Weights of a small GPT-style language model, trained from scratch on English Wikipedia.
Size: 12 layers, 2 heads of 64, vocabulary 3412.
Architecture: LayerNorm before each block, learned positions, biases, tied embeddings.
Training: a variant of SOAP for these matrices, 118M tokens, 3595 steps.
Each number is 500 + 25 x the weight over its row's rms, rounded and kept within 0 to 999. Layers, rows and columns count from 0. Numbers have three digits each. The size before them is the row's rms in percent of the matrix's.

# layer 2 MLP down (transposed), 512x256, rms 0.135, rows 193-247, columns 0-127
044:442495529525502508463484486467530520527498522489465524524515502489492515463531504445485532500534464544440476477446489481498505476445471487511506483482465505502504490527469487566494520488522528489502519461531519493506519535502501499484549485504512495509521511489451460487506470523482523494512487512514527491504514485520506523472522460524511481471494514477531506496500525485520530477499
046:524469482482472464496509491496509522528538493556512541537513476502488482466452505453455524452446512505543496494444525473525505478522494550489454509465510517519506529495485508515483465483504514471464506470484499490517515484537503487495500494482539515480525496509488503473469504511473514508510514536531525472530532484504471481510489437512482520493512480504490507511491523502465513500506
177:523532509500501514452539481506482472505482486501502525513548509508503485477563456527519522506528519509472497490480500536488514507511507496485506495485472510456480551539499551514500535496483506483516494487473510496459463504492520477487510480487496509495503503489497473502521447496514525460472480506473501507503480534539504486460527465519521495476536498494471466515488522522450515436521
062:531490522484512492536522502493480499514480439504481538469507493546509487478499468530526544497497477467448501507475540510507528515471498504486495534508531529489520498520515520495518487466523479527524497496569487480481501519511496477502496449458563527528528502494492507524458459486562490494530473529546525458468516492523500487491504498500533490499496470483468477535445495442530481510508
028:493489505514483517481449477486513516448480479488523533509481515517464490514536494493490436517493526479427540532494514472487520539455529516526499478513520511461500521469466524479521507508574527510484528525510488495515490504491491465513457433481481519518511483538522492509496499521499544502537506517465492514541477517484483481528490494499489483436502529471517487485493530492539494489520
129:471462506512475494489508481514457467494499539458485519515531447486505468474512543491514497424542467492459507502500494502516489486542534524475515500491503476501538513474546468495466523508499505559534482469508505433511510526482512497482482508505505533519560449498491477505532505520505482552478501519484512501475530501512481494485496472490492495506491539497497500485531510513505477500492
135:517544503525494535468500525526522498482483508501516478528543528494482483475511516495548491489500510522506527517492478497514511502504491518552522513508424489540524528515493503514490495486493518497484472543488565494545504460504536512486484492502450481444505515528511489498543503508505490454537490483559515479493534517458501484491501505507489515492475568520503505517495514498464475482479
134:487508508492469501471512526477494509506481477457481476483509511505469491491461505461511480497483544473504502496562430492480549483449505522529488499533545491524494470487470485496516511463489499499506471503512496530469489500484428514492482543477548465494486511524451513501497534485475469486465516491481534501495526529550519475438501486496525539470487503467525508491528540487483522480501
127:519515467523478526489465526499502488512482520457457485458473489510542503487507504464560475507513520523519491533455525508545473485498518547500514509455495520462490485465505496535473515461437455468444504512524524503537494468542473473536512460497483465515523471490490518506538516479511484476517528508479494504484494518501548508505463497448476433498453476493479509484470498499538455487531
145:447486496482487542549504469507496504514524513498528487504498505446469512524492547479504488486520470525501505521480536557467483482477512491485500494504503464463480523504440464488497528476513533528526466490496563499500506571549479528502471508563492520476488477488532460502533512479491513504485493519502464468495478513538510506465519451530497479494510528492525488509514490492497456500537
124:525507490554453514530493497464479539458473513523548490504540545512490525518502523509476487498495523498497485477549451490487445451522501530525530506531503477505504553443477499457445521467516480484566475544515507501507466469463496489482521489519495495523491512514530507487506465518497544504487533493544472457515455477497500504498491479500519490539452535506505508494503480481473522472456
131:520498478538491516472497472563531496474518509510527449459548520499516513511539507526506479510504492545481491487528514532514518490530493516498530488496520484487535516504480471446497493481497533505507552510504494473469513500490558514507503473503501463458479514477502517477506490489529528497470463526542492498541507524516469524471502546462507512477507490492507499500552507470487501505516
061:480475500462506527520509498483499481486505538459498516497486473472518470541519495461526491484509502524470472500468475499474527509490529509440459441481536494537451521501515499468530478520480469553473453553506475522512492488506516468462506488476511502525454489506524518480482504530484516478555498493495518476487533522514526514517536481510514558497535529528501509484531484501489547525515
049:472495513526511507501498490488539493491552486454500490531470476534479534493474525470494467485518520547535521552481548490458511493488503477515462543514506523531483496519497546527496446514471506533515474475512493506494512479497504527462470486546535501518536475505511486500493512486473526473533510520505459506515513505481508538481487499550468477480459463505481500521517449488455470534501
074:518520498464476553472507465496482470517488484498485520500539478523491509511514522516459434505501484506529492535473482506536502516500482557567490499464485548510484517483491473500498507506480500501517503532511470537508484459509492459474497555486511527515493494504517466451516474489482469479514545529469539518497518506526485524468537527498509533467505512481444478493512494509495513538491
027:520498488561544491535506490469552498500528551469506478532517505519521524488512537456497520492537531510469526532521511482522509505495491511490478456509498515497475515495434522502512516478495505525477497458458519469528529476501502497553476471497467526477476488512480534503457492475499506514507463524462479519449525495499480508472490481503507524520507530542498532512502499487464501539482
055:494482465527513481503496489475470528533512515491474424494491507457456518491500509502490530506491487494458522494468496510524545473480519457495455490543477508461517531541496511498538561476466498495498502545496470513469519478519543554516495526460486512508486515522459485517504463493532490517501506520471445532535497458522499547495478498491480500460503535451521474535517492516515499502475
140:427481527491468502534492491515475494526509488489495485550513501492514514509440544463538498465511521449518501486463514476490472526488498514500525438518519475489494494487489480514510489490469504497484482526491499495513513460537480505485527538502528486532483514450492509500506524497497525531554525499481521500476482476528496477524499436476548521507512500497501512511498475479487526512532
050:467459532478473496478478520526526523517545496516500511476508514497517516533500476474498528552524513568497473578485525466470482534515517493566511449490487513544492477464499483459454490497490481492521492488496455470486450526450517511505474522487475491520464480491537508505503504515546540526501560508518527482513501514492485525475521475548500461506511455507501505507497494520516484530510
081:474512516533500515567523525540475549510504524485488504511497501503517547481500479456502539506481470489510499509496532522534508515449488518467467533479520555504502482508544514483517520508520489465497459509523535490502458507500483515475488495476436490491467502524469493582487539493519492492485494538489544506489416480503510505518512496458512455493532562486496458500508506502493475461518
107:539496470492492482482491467473493497520465459497485497483477522506508505460499477498515516481534471510485496491496479495507527491504469519497517514468473518479489501451541476455466534525491539502510515482549483519461510510479504526463537485467460526458472453527488477498513484496466519466472512482480436489469528495485498511507494504472518486507538476519523494530508461502486520526526
126:455543487459507490487483511460531477472485449453499477482525492486513539472482527464541465520512547523513488494517461482554571526517487517537520462552517470482488525476554490510522483501512528546508487491559488499508483469490478493497470477529520534460565510490514461513533510482523483457487548552471532503454499505487517529516482462504506480494536524469511463502533535516507500476482
025:526507495497556506510492469510476556517493530444507506433466523479494516475524509475466442549550505484503505478488537508507511510491507471483531504469492495525502524450535494478490515492485489503517498512469439485481490504495476551493507491510478541509498510489506519524506487497498477494493517505530486470483479479504555555489531517517501483494464512476487484467488459501523479463498
136:475505496527498444438504500498500504514502517507445496533505526479440514524532443478445501547499504539489515508549526490501537473527543534495535444488488503529518499496497491496511546455472478476519486520500461519514467467500453469479473446510460497511493528511495509541504518521459523510460495524464532496499504484484485541514559506514494474513500516490511493514508484497536481473503
092:511510471476495474465513496512486519529520530454496511476472522519539467502554511485514529492459474490524458480492515488501523530527517483494547494555524531529491507511524515501517518492505533554483505466451505565514528516559487568453496487519536506484544499482564501530512534497508502497497493501498534517487488508527483492501444487488487479530491439546544459483553496516484479494498
129:464493472500536497442477527487472522478548473495467512511495512505515528478505485476474449518503494505483455472493483497485544477505463515505515505494485549479502533547479480513528505514493460485529527520487506533517524508525546516521514514475457480467518479504471490536464497539480528477529468509472432444504498484513544543474485491519496484488475505486493488516498464460489512436487
035:446494500518510497488508464456466506520500513521488442454474522534499486544434497487459518507510479486516504485486513484553521484483535463523508534531528470508475502488488540475509462461489521473515507527521515498472456485460527550472528453512493472497506491496518450528474499518507486497480496547474511503494464461509491488512549514520507462530462512492537505500466510499526531483547
137:488512496478523531505498478487542519460498510508488498502493538526501493524503438474491508476526513430466465519475500492446475544504496535518486484493510511497480498467521520485527531487507446466520460497481500507482490498489484498476500488522508506531546453482571501555492469497512502497494496519534443505513525494513543530525526516512501494496498491475530515452513502462471454559523
046:543518433518491481469490528532510491481478466521480491513494503483486503476530488509511476523454506481478489520486518504453506501494485429509473522546524518473486508467512550497550507515492510515496499507519531485505525478524488529497504510479494522468558505514479465476511513514468519543514486552526522480454491500507508468517519484504483448520462528502488509493471450489521511471553
047:454552504529534532490476516501515545483527528499513483502494483496503550510504505504522448467514520444471507491507457515472480514498458527530464495467507474510528511527506504539528482463498476486525481505486517498498523462511497477568524482502478488515496519525491517447534513517499498479489483476538528514510488549477519525516515496491479496528502554488520529512488554464535547458497
048:488475525496490518486481541467475433465514516518510482494475499513512503464543483482513513477509512461490535500521524521528473498491475488508508466515503518449530484522497500513503552493499513542500526502548474468516481474505495545481456514496551523520495508463494533537488482512497464457503456486543498483528490468501483458486492511535464500481523558512467505504523495527436480524498
071:519524441497515496537536522504521510572528510526458503497496514496517482498522512506496488541499480545493542536530485483526560500505485494490491463486523498534480511477523515505500523473478477515535486482491473527522525474506502544523496511492426499528490514482526517496511459520505455496519508474468489492502568473505560503496510493479477492501517559496521518446530499546497489517442
149:504465508510506486511532487543551492486498492539517497477546535515470470445489519506488475500529487512485525485507521474510515497484490455511542471487536547473475462474541533515538517470566469506474464517519512501494481538555478509522505465527501481501474520499497522525527498542481537499514480470479542519495450467453485504520521484509490476478446526509486520502566445484573460508490
110:512449505472521456454497497498508473512510455540537514538477441495500496498486494530470485439523446466491480500516464497508517468497491508512526474528488491474494490505514479494502540504464487429554539505489538514504480541482547480494488488489532484465489535531493549499472490486517498542508506518474488491480515537475505498482533500489483510488492500476470451471528503488548509500486
142:477506559502543502484488494520539501492452539523498476483498442501477479529485535505489495525495481500468487510524503548464501485470494539509511503496513517499501482514496495453491509516465475480495527486502485472501473506532494496486469440474501521488496472504502556465507509511480502475491475522483501533542486519526508472511530513519523495535500479496535507491474507477495552475566
129:575484490528495498440508539509503527486489512513490489522532485483510504460459553487484490440496486515467499509465425516514502490468489481493475519485491522498511549462460496501489498514471451513471504479509512490474492523472529515410508488503422509468512526446481495528517538481467502493472482517522512494493523498532484516485511511483481467488500490501486470507523509469520516459517
132:454485470464487503521501476505496510459482516476498511505459499527508498453507472508511502518499492481483474501536434494499526510507467513500511506483480539508529503507502519469506454500521489501476505441488516506480501484487511536535463498506521474466520475513543524502548517525509470525515482480496510521519495553522529483507474536462493542515510483513511519515493490499511516464476
090:499487441478531500477555507503490485513531470456463475483479513502542532479519515523463505529496523516460513527464523519523486470449542474489523520460498515552461537522469482568512558467504492518506464480505501509508490473468523487516527513458501482486515516490468511507489526531484461432497564521535510467527497527497520505501489468492514522512480439530516504486501470504529485504513
057:453508460507491479481471479519541499483508498551514430506524510495504473512490506525509510526501504514488482521446526567495490456489483486539504474512493520501474496538500521472457506474505520513529478529526519491476514522471466559492526488526526460503466476482505526493472511508491477542525519488487508500480507503497492534508459508523557480526496489491498506544484469473536516559483
138:476475478496543440583522495504509481503505508515521520480542486490498518487462520513528485489514459509492463501535492507481551564512492467508493521520530482513505465484502486494502455505519524467476504492531488510469496506559529489457518512515530502500473479531516489554527503495529527503497487510505538513481467515490475470452497494483487499488475469521473477490529511496515516525504
050:476481493497535503508498555479486502474552526514502501523487507492477425485493523464500515484519462496502493544523481450458554496507518514498497476549466509534477480476473500457525529509542474477483486486486479492472504509461512558479478521489562530529492473482474528481504478489501500533549467499498527517486456562474515473499496508532471466529495504480477507530496534523504502504495
141:465515480457505483449528437491462494524510506501474552512500487533454438501490445518510506523502485521496506506497456464502523510520497493500485488487523476517474494503500474498510479510508504522503447510529539494534506472489457469537469480508479441514478499506491511520486485545493513528512504518522495515498494481505467455483489469468535490530502480496560485479469521458490541502555
065:545456496487514503496525511505487467509491546456442532473478508458507488520509467493484474546512480491543495484499505545502501482509495479530523477506472464481518493460517478485493537470501501516503511548524523491510516499482497494492499503495534486461495518483485502500522510534476534497475483457493504499534482470541514477527493493498450446512467517521516511510467460506535499505530
129:522493501567551469541514513509516516489494502498480503516497503517516506483500450531516460473530492501517531497501464502464519504523504545527491458451471514502442516515486490497502489492522459512463530470496500500512486527498509465455510485529469516512532471548486501522523517524513508482481509494452467496490510516505505521528529509493528527520521468512520493492523483482507480534505
033:451523482524501559540523481502507483497481548473474484468540446473523475474498491522481460494543496495510469507517520505510512483527490508506519515536514499507521486489439506531516499490538494514467546510425504465483493521508514473500515495536485525478494474489495489513481523518502494508511563496527477494516490475485502510550478495514505490495500538521523498485560465508526473488483
067:509455487484534523452475563550461521468508464508525507483538462474476535479504475522484457490495526519479491518519515496529507450511487461526528535466476491501515475492508488515523510539535551499517517541477485485508502494497486528454530527459538492490495527519540521484506484452497466525471495518474480522491467502514474497445476519473515540514513509455533494485510476496504505508513
151:488525472517471482489525500520470513535505518455522514518466477498542456526512527509470477477491524496487489509498503515465465480532499532528525489532463477521497501475517518525505550492452504469536488555483452457465505483531507506492476499549485520518502534507539484543512483485522497514471488484513471514489504522533515526501506536503552473540497454523528521495503469475447479492547
070:510525495522487533474499507511532526494551487510480478490498491452478490485498493461513485448503559505465534478502504490528517491498506501497527514535463499479504537505502490442508541500518537492481459543514530465546500517494502536499475514524499485518490493457487487518530472497502490482523465510552473492511461495469478486499501502478497515524498532445505500447559487443515503525523
049:502482497511512485483472516443432460488477524502442564482575440501520475475536484482522524534504479511511505526492522460475479447527470514465493495500522490493512496473459476488486511483504494500507450500461499493470469534497501505510500539504569493481451492456518506517471482520494486508494503494515497521525491502490505488489489550551538471493499501503501521526483476514520525503516
172:477480512536512472492546491525490494493513477509483454463532502477503484482487495467499506544532526501466456498456513515509534520518502502470503499500522503499504506490494506509509466515499501517475527505500443439465495510470541501508448470481512522500480487489523480518526521451464443561492458561523492463501493507546488508522508448506529549495488492463534446490503558479482501508481
048:500472545492477501464526542519521507474513473453547501485462526469457504504479507483494517536457473480577496488482516510522514489467492508463470507525523507515580511469472497520513484516488531516495507486520506524458493516521481501499446500511469463471503491473497472482498470461468462491498494511501448487527527542525500489455491489490522494516497533540526486555524464540476508542493
032:503484465523509494527524469524567494475561500490443541504512520466519534483521528457464481483460451456525510509473451491517510464487519489468528487532467470482498517505520501513536493482484554486493486501485516482498514509499519491555534493471518538526473502516509497554487467511494532539510503521499495504503502514497498507486486509451497470501505467523546472511484522489527477460471
039:511475468540513520524523501501439500474511490451518546478490463551472502488510541444507547520483528476457488482519470497527516463474534501501495484536484454508511511465473494559518531513513491507520486517490510523506480494510510478539513540526525526500473439532502479497483502479492532485526511515524496520560508475534555474495530461534456525475506460525484520461503495487479489499525
043:474496521456500524445518453534498487570510536527521509530519534488480533446488518486475482499453484469487461515486492476533463508465509446463513506552473490485486485483450516514492503517543488516487524484524466481485484514509489493483527497495510507489524467445524479490540504499521504561511500537482498463502495519498495507485471490494460514497497494500507490535449497479480483510489
129:472510462479473520556566465520490521517478537547523489535482470518539496554497467550503498553526522474475517477500502505486453509486496545461464540542477531496505469557515514495476527471498497520525502511515465489455517487471528520481504539502478536513510474522505470524490516471511514486505481496485486527504509505497480514506466535520496463512509515459498492486507528516508520471485
# layer 2 MLP up, 512x256, rms 0.121, rows 194-247, columns 0-127
039:485530522506455519468504420486488503512510526503509523503464526510509544501478493524527513548478499536483526507482509481500465453524511499479553516548483523487563501500513513459477484529478503500478489511504513514515475491485474501514482514476508509500471471501520533455518449498478510496500481504538480528497484527470553529550456494500530485500501430464504527508487484567499496531496
153:507489446511510472532459513504472527468522525453532479503530482509546464528468493531545558486514463515500482493564507469544516545488464515532493483514533521478484464502573496522508498489504512459476496500541502496458484514411456543483524487531492503458489531499547501461538479513499499504491454499511506486528515516524479498496484550481492513501540491470498495458497492513508489485474
057:499492469486471508505514472496526511499565525545529489532439519517528484526512489508439553505517503469497473539547492532497501479496504521512550523565486502497494536509483504523506448518524498505478567464475483502494508513462517537485504526471484499539525521503502495502506525518493530452482537443489521524477506485490478519475474503524507485487469533524548487542514504562472522457519
028:492498475494487521510461463508498556482449477493519525496529483459504503505476531511484504508492516471472518515493471480492551526465534540485514436465459485473486538482503522469474478527487516547487490451441484516498499513504512530451513497565423487485522499471470526476511496535502490486510518529476523443511485475520497447509515499494480507484476506490523453544490480525511491530504
117:487525460503503494498484451520467441526518525496468508499507446489507517531436482537534532517486437491462493491472465488557505509530493562535548496486488495497532478490470491479488465510469539543512512495484491503495475450494535463499473512494459493505502507487492532487518474493498488487488516535521513508454532503491524511526494514444511506526528493475494525487486541457537522505519
141:520517507510467517528534531513502482507498465442517489537540520513473499507500488471505501527515518504543522505456496473532469476500545489493482518482509506546487486496438497508486465484487555501455475506530491478569547483488505467520529512493482508439533518540513529475467525478518477537491518518507505520501514544493488513523510496471490478502504513502487505537514536500515509465508
153:478542514469487571488508489464527452515470453476497481502521522475464465550490532463458506517531462523496482543478541494448463477501514550480501494492518504486477496483477525534502493501487519495486512521466504515549544499515488514520518523469457473525503538528485531459455490481522480484528516486493487470496536517493489468479507515488482504486473516485492515493495499506524508531511
127:524518535514543536510495529487497517491502499460499497497497510511500464474495533470555489488510554513500471490464484482531452531526508534505480522485552523507532473491505510522464494485495479517483543469502514484507507447484513514492522468524458493512490497471546471447498490482529502470551470507515537505490488506507523536535479525505472509499460465491489454470486510465534495437485
131:472536512489460551517496480549467510519517490480482518497538494505504495546500488459484528513493475503471497489505526476478472526499493515455505500466448497494496535471489455441483540488531489547507503540494507477487522489443535493430502523517521524508481498498447531501504530512474551521465499531473519512513483500476461481478498509497510471499504481505485530466459533521487528455547
139:468504497452484518529499541489504496484483450445448484531541515517494482535459495475484511513462494531509466508513484531492514498487548468537504498485471437530481551490463494471508493520542489479522487509517486506499512474484508495543473506534472498504503500545511460513479506474465470499495447488542524481507519518485524494468549516505469483508522499503498476493495512518484516480566
125:490501535541518519513495472524528506496482529538524555500485476528513519508468525497550510464464505520513498524518475498518493496513486545504472489523518543486498517471484482497510451492493475489528476508481506519491527472506518524479482519487488507521545512492472481548450484460501479490499518496484553479484506468468481502511521486453451511480467506547490505484472518527520471480476
054:482506478525535491488505471505508485490516520532498513505457483551460490516490484500491477499546491488519485536478539484503511504471504552519514467491515479502500482541480498543478528497524498478506492517521510514531527507497502503476506486532485550494451512526476508456452463506517509523507501462493466518500470508480509517540513494443538471520475478485542511504546514505499517496508
058:483522485492480493483491500545471542468497503535519517511477465489507499546521512530497542500492503508549504526505475499530538500504509524496470501507496509484490495474500490510458512451540482470493492519460494485498494480512510487504519507477523479516524537473531512465555530496521480478439494486463501496522513467500486541519474546503506476468558527447500443510492549508549524475469
064:498524521505485485509504509506511495519454543485498548508500500458473492488489563503526524479478496534547478447538537504472506475536468512508488469493501499440498474493464526543514469512530512545487538482543520432519507465483487505504455492519453500529496471501524505509505492493498528515462503521527485490542468503489498504496495475471519534542521535463495468478502520501516486501504
024:513520488483508485526483531498479511526518506430484546552464491506500507492506508480534504557510487491540520485457513478467496474487484516496476506506503509497555505526545469517474518516461451535523478489488515522483497489469472478481486530506449500539442472481474491566473520516533499491495490504480500485511502493501488510512544535487490543524505454468498504531530499516488528506523
065:506521493499479504494487488489518472496479478503469522518498490529522491519483473506511511549522507473508546509500504464507485469508487483514538541528540425543528474474486483526475503505495482487530485506517495510516531490538476517504537516515451486483493503478512487525487509430494488446534513448504566479526516525472416519526516469549537494510514489471473467468505490502485506494485
143:488507539489533528474456498482509518483477464536493486526505504554470500497461567493481532479492481474493521507515476482488470522505529501478511531482470481485478515498475497479506485477505508548528485493501502502539478520471452484536514488566495489557486469522503515485464518488523542495537537467471524512492481464531519504494515529484475504513526460523511529550434495534502502507508
047:506491496480472504528533517458541491477504484501525460560478542539488497531507491460458523476484469470520557498503514527516502520504515516492520506476514515502560534552487494495482486449515507485477502459467475534491501506509529533453492476486499479491477463490489486471481547467489476536456567516510525500488505484463484537487523477493485542480508534539512452463486515487497499488489
074:489514462491503503524482498496479515487553526535499524499481447488486516511509473454470466530491468494473496492477486451481539491511484476527480490548500531465512519481519534483536511490510542489476520561495467505492490522500462474465489468495464484498523482512465498457464533480455533508483536486501508468501505509487502508478522500526467517494505486480514520454443460488503481519493
102:504479539533530489512520514490517466484516501526522464477497453519475481509503487516496519473504492510512469509522516569517498445525501538463511502549514482487517512553505505487516493468492502560511539473487514482531461491473489540489500483494492513529496501536471504483493541490493539491500532533543455506475517508485541459552447537472507502534504481484493488456493479518521508485576
137:485509497545557470504492473467506498481501562532501558491492489514508462514490527526553531478492474516517511501477483526520467479519497537536501490468548531486514482466520487548511478527483468477479483449497506516458495536496459509484535499480488520513478497486505501522492485501472484504504491507513463532496508498531513492429508470506495518497518504468511464510518480473493490494500
025:535531458487515523492445471521470552486541475486501547492514497473494513467515529476517520463539439508458470499515534499502491453521481489483452460467490555457516484498475538485487495480455515483513514523479525496498521491488516509480484460492492498481492481525495500499506539472528484457486498500511500510512502447505450479496523485489526471491509466537518493530512506489463494516545
154:449517526520530482471474476467471493495515489523494510517461485523464510501506449493488548537472502513501498508505488446525508554571525534482494473527520501470504473480530495499530501483493517503506538487453477505475501500516467456451446537494500497472490512466451519491464523489523534491465479498523509513495501480472491472475513485498480528536510484481513466527542537491512505496490
076:494524516553469488463503451516440460512484507554542518510541532498530490526479470513510536473484488505495465495484464478482484486508510507505463507485542567479472484528498521500516518501484517467483487498493467508462483524497507455466503483515451499531470531501522505535522514463520531438482535499544505502513511477474500442463515517440466524495513472453469481499476483462489512485514
126:477478460514507474457500513510459502523513483478524517510492509510474495480525500519520517484507541527482491497567508503492508442492485499492457524460509557476515471492511481498493487497456490486507513508503545484511497496502521495510520473506484521493534511522516519514499527527492505536521509461502475489525514503504455532538535506516499540521525489512497490460454456487508488498519
036:480475507539501526506500526497523493509486494454458518548494492509471528477492503545470494534472454476509546508474481511546511495520532526458504456466488508509466529531517500501497496523498516501442519512543515524468532495457483490435539478501460525523478486587466505475480496520531508504524540490508481524476497511482496498483482485483501529501478486465536470460466518480466511510506
171:504500468527530481479492526518519542452507460523490497513511459528491503529492497449522472445508549482528457488507492547480486501407478536488543487481459508514508492501536525475481501492520513499481499542478514463500490469492480501496502461524542477515487494488497467486459479530510504536478461542503543495478481480474428536477523547514486500492506471507498501501489490527516515482501
047:506461482537477478519476521494481503462532533460482515523511499533504494498439493524487526483514514493522511493523474502470494495508494492519519478462486507484495473507489492444509475529510539470489542477486526503439539523505475517512481450485467476535485549491465494506506527513513507456503479440491536511493511490471549495497523496519547493494505480490473479558474558527504434501479
036:516496485524478488510506493533496494477518524516512537506504483500480497506530542485462532508507519505522505416492533505534536503465524465510510519493453505511505488509496536471499463475507503510513476516485470492475523470477501516498516490528467526527513477448484454494459488503504499542493479455500482546517541470474500499507488544535514526487517500480495478465482478526471512490500
036:498506544472511467484525536485485490489486486436500520489486480510502521483505479533480482544473495543485516542518510491497472535544494518514524480513531462522490531527498508482510492456492495460496510483495502501486495526483524499526538486497497498492449501516513522519499462495494509491444529529471521477508526484513476522498515525528523528528493494498461482530488503520484505452537
050:551513481525507522487499510451510502523518481546544480524472469507485495530463515533480524577490504500529468485514494528507472491513484513481508468533504469489496464521465511481472510469482491492491501465462517445486510477523528488522487478506507526539495500505586531477512499486554466463479524553502505540487499525492490504481460529496541522494507485477522541497481521490511513488516
139:501526476525515519500513467498473490493466501505515499504518488560467489482491536546477498473502478458502475505535456458536499527483488458496474470503506524467489509460507523528509505499512450547458503527510524479496523543496506487516485483475505478514470539537500527498462541507475482457495500484492529481502473531454480531519473540490482494475520512489489468508533468477588508504461
106:519460495477483434480511481496531549498552495504597479504508478489509478520514504478523553479499464497459478435477484505492499485478526511540515482521488521486532494551508527536519549474489550482496533482543534507483479506506532542516508492483541471457450534486495511502508510465505535512494503455479525485514524475508492517520551479464463504510536514471513511481510512488473484519497
140:479520480432498491504480499514461505519474499489482526455495515484514480510420505492536513531475479514493513521485494481536484520500455485514516518455533487443524528469497471514502535527542503516537509520516471520524504499475461449521464506534502527515504516520498574465462511477468488529490466483532468506474514519474480487510511542476506495494537483501472540507499522536531534498502
138:453515516494480495531498533506525479526488501486534497501526523520492529523543519506484498535552521502496548541481487478479478493524486518475534464497499499534482501519482507488452497464498470474482544503479420488477489499480489537515524545477506491500472542500470474491543497493464481525488462462499503479526516495516500488506474520526477487494547497516469432472514513556505485556459
135:475521497516492519503472499495467502524547452513519511528509530535496473509494503510467515536463534478487512494504542488496495522493466503521458460491528519496482516484507428500498478496517453507478533504470501493533509523537505520520497514516541490515426526492463499540490535476508493510511516522454480517520483513514483511500478518509531455474484538560519521485500474495502474414512
087:502446547532526505468532530487500502548528507535549471510515507538484504496532470489515502491486495485517513518480471516540529518516456485478489524453526511464500507486485487482475478505549546496487527454437501512490490531497471498477474466518504556505504493510488520443467546524487477508505537523493509491490495543501446519523486498480476532493505496468456477487476522549509501484497
057:493518545533516487498510489514536530485549487466490529535491458503531499539522480493490523512492475504499543504504524460446521523486507508468519495492462560516496522546527533476501466481535464488475567488470490499516524470494480500514458523528479500498478502503504499515530505478527518504475526504493490538495499529513478474499494483450521515498503517488475493504449492493540456494555
135:497497513510520531483493524537500492538507472526547495521513503497520499493523489458495498489495480472516510444480515519524514514486464520511479454491500520521482502502519497504453545486471486507466564512468555477500484529499478500524501526520508481505478516492508518520533474492527479522499524501546480510485499497508537526527497547506503488497539555529517508512492509555544493510485
046:503530467492497513442447499456485521512478483495462471498484552515484527542457449511493503517487472506532536535471472469498532519525515482467521481539511505519551528524504467507471491542513525485483538497517519510484502483521502524470539506492509492523522524484480493481483498504469486482461504517500504510510522499485484478527477549523484497501535483501517501559532524468495490492518
165:490530477475489510472519504505515523504506454488488497491489459485516478465538490508489473529501491473523515523529494441461525540508522476516511535490498569507471478517490492432464482490499477493470511534477496495543500504484510516528498479494552541495454529495427510518523475499522506533490513491513494478529542531469512551484460536498493498495517532489504489498511490514478498486531
050:437512498510479480487497548482533482476503501494507507519527513524512560524479484512491506494524521460498524504482483434544508492477522497536491501477477463486515515518536496482517471511480523505466531460481519513468523573501517522501535480459500496520491487484508533503489496509507463499519480543521539515498477556503467498518492511479497485488493498483490464480451508548457479507516
131:529535454511490461531488496533512554523495490496475520507468552457495527478509500449509488512501502490493490514486467509527525496501479518453460513483508511488454528506476504466485465485475495518488488518391489538520542513477498478484515526474495570466483551494475540468525488479516552504494528497456515524489495510568521532522492468489482538518512474486468480492537523489500508498518
030:514478459424505473515499457471495478538461502551504484505455444488500521499533503517471490538518503498487516469511512520497480499556494497495478476499554461508532459506524515484500484506473539500474510466490481520532488505517494488527483483512512497504497463557461507486517525473508505476483549485542482517505497521488514493480463464480481480517518482504481514522496499533509482498479
061:519513513509487551486502482503484511540514467494489520472485507499496503464494535493534525499567504517463519495465484500558536513538500500485503505507478507556532541497502545519522531515442459514460516489530488488497506476509499470475487493489489504496475492496469524522489524486487502504521553481499518520565548501528503525508467539459507530482529515449469495524522567510514535468525
184:499508449475495523515515515454527460477523507535537524480521520481479492497492532524501520533517532492495500457560509458506501509509556515553525519487525488483494540478483480537489506482481524502528538513519496466493449492513501497496514460529491510529484542472487519517475513466490489429518516508515482475506493530486473491510490505477547531512469460447506514526483526466451517485485
057:546459506495494542487497543529493518525500505500493568494512462469559555480478488510528487487486513478486486486518483507479461502486456518470493523536507502471500524466470511476522494472500535514481509520473518470526489486480480506465520475494465510488480498529503490485465496523535498488449518552488493552550476511463446502528496564486491518519511455443492493505512517487506530464505
044:498532477473509476534486504538526491473541517457508508541473514499474536478479495518502517508508546504488465551522510499525513483515509531473510509496481569493512502490485511536524475501509473497491551459509528513514470515489503472502504511535496467501524501537487542458525495471512476454451512464464526500515512468495462541510475498510486456468464449464500477461490457509503508476495
167:471498521514476482476524482526496503507552471515491487491519511451501491492501525503503546525529497502513490486480519530467532540553533488470458505505521484506503486513467478513531492488498508460436559503522495544500535552489531524489488461496506498499473537424448533523463499490520463531480483500537535489546479491532550437518494483529478526542485510483527488545513512532517513489489
048:467498470543499482479492529543479505529483521500471523537509448524522471510477507534498531527532496440480456576472513530462514456498518505523493525488458497480487472506497474508519446507506489481449551480506488508524495520494516489520474494526481488475499517485475500490515505508553469448426509483520543471550512526505499485494489490491469483455518464487473525535510531495498530508512
033:488478530487488518496491495543531528533494527520505498489541498532474514527492510531532544503511517469543490521480481483567476508497566471528511516446526541517506475476475484499525475490528507515433512515490480475501494512511491491510506516544497481444468461470514535435499484522485535492513513508526519491497452532525536470522466528519497511491549486486515512500482496505538545490524
031:521485524513510456505508523494515473484499494499499526465501489479496490506478471471488474498492493484486522466460542472516511521521488488502502456464475471501501492508489519509495500446483493522483490497519491451517518482518480476509519485535475531493517473477521518505495488530528502527463508476481493493517492523501509488537524496486463520480539554492487461494497515513505536510501
034:466490465545508523534419491473489495507504487502510527480442479503478576541472509508488506492499494509472485478501533493514550500522496541502522483514482513488522514515505545490487489543453482478477524507499543536483507478494503493489524523506488542520435488549505473512518505505458489509521506514477511510494489498520501470539495537481527505489544533451518493509484499520460516487526
142:517532525502505518522488464519528472530435476518497490500474520553477504505525495493450491500511537480501493474503551501455485469530494517512496521482496485515541485497497497491485463488471494452530457538511471496500459511514545522526515493513490509505476548495540465518521517487493502499542491517477488525492474495468447504503493495537549520507539529479479507477510488499452500495509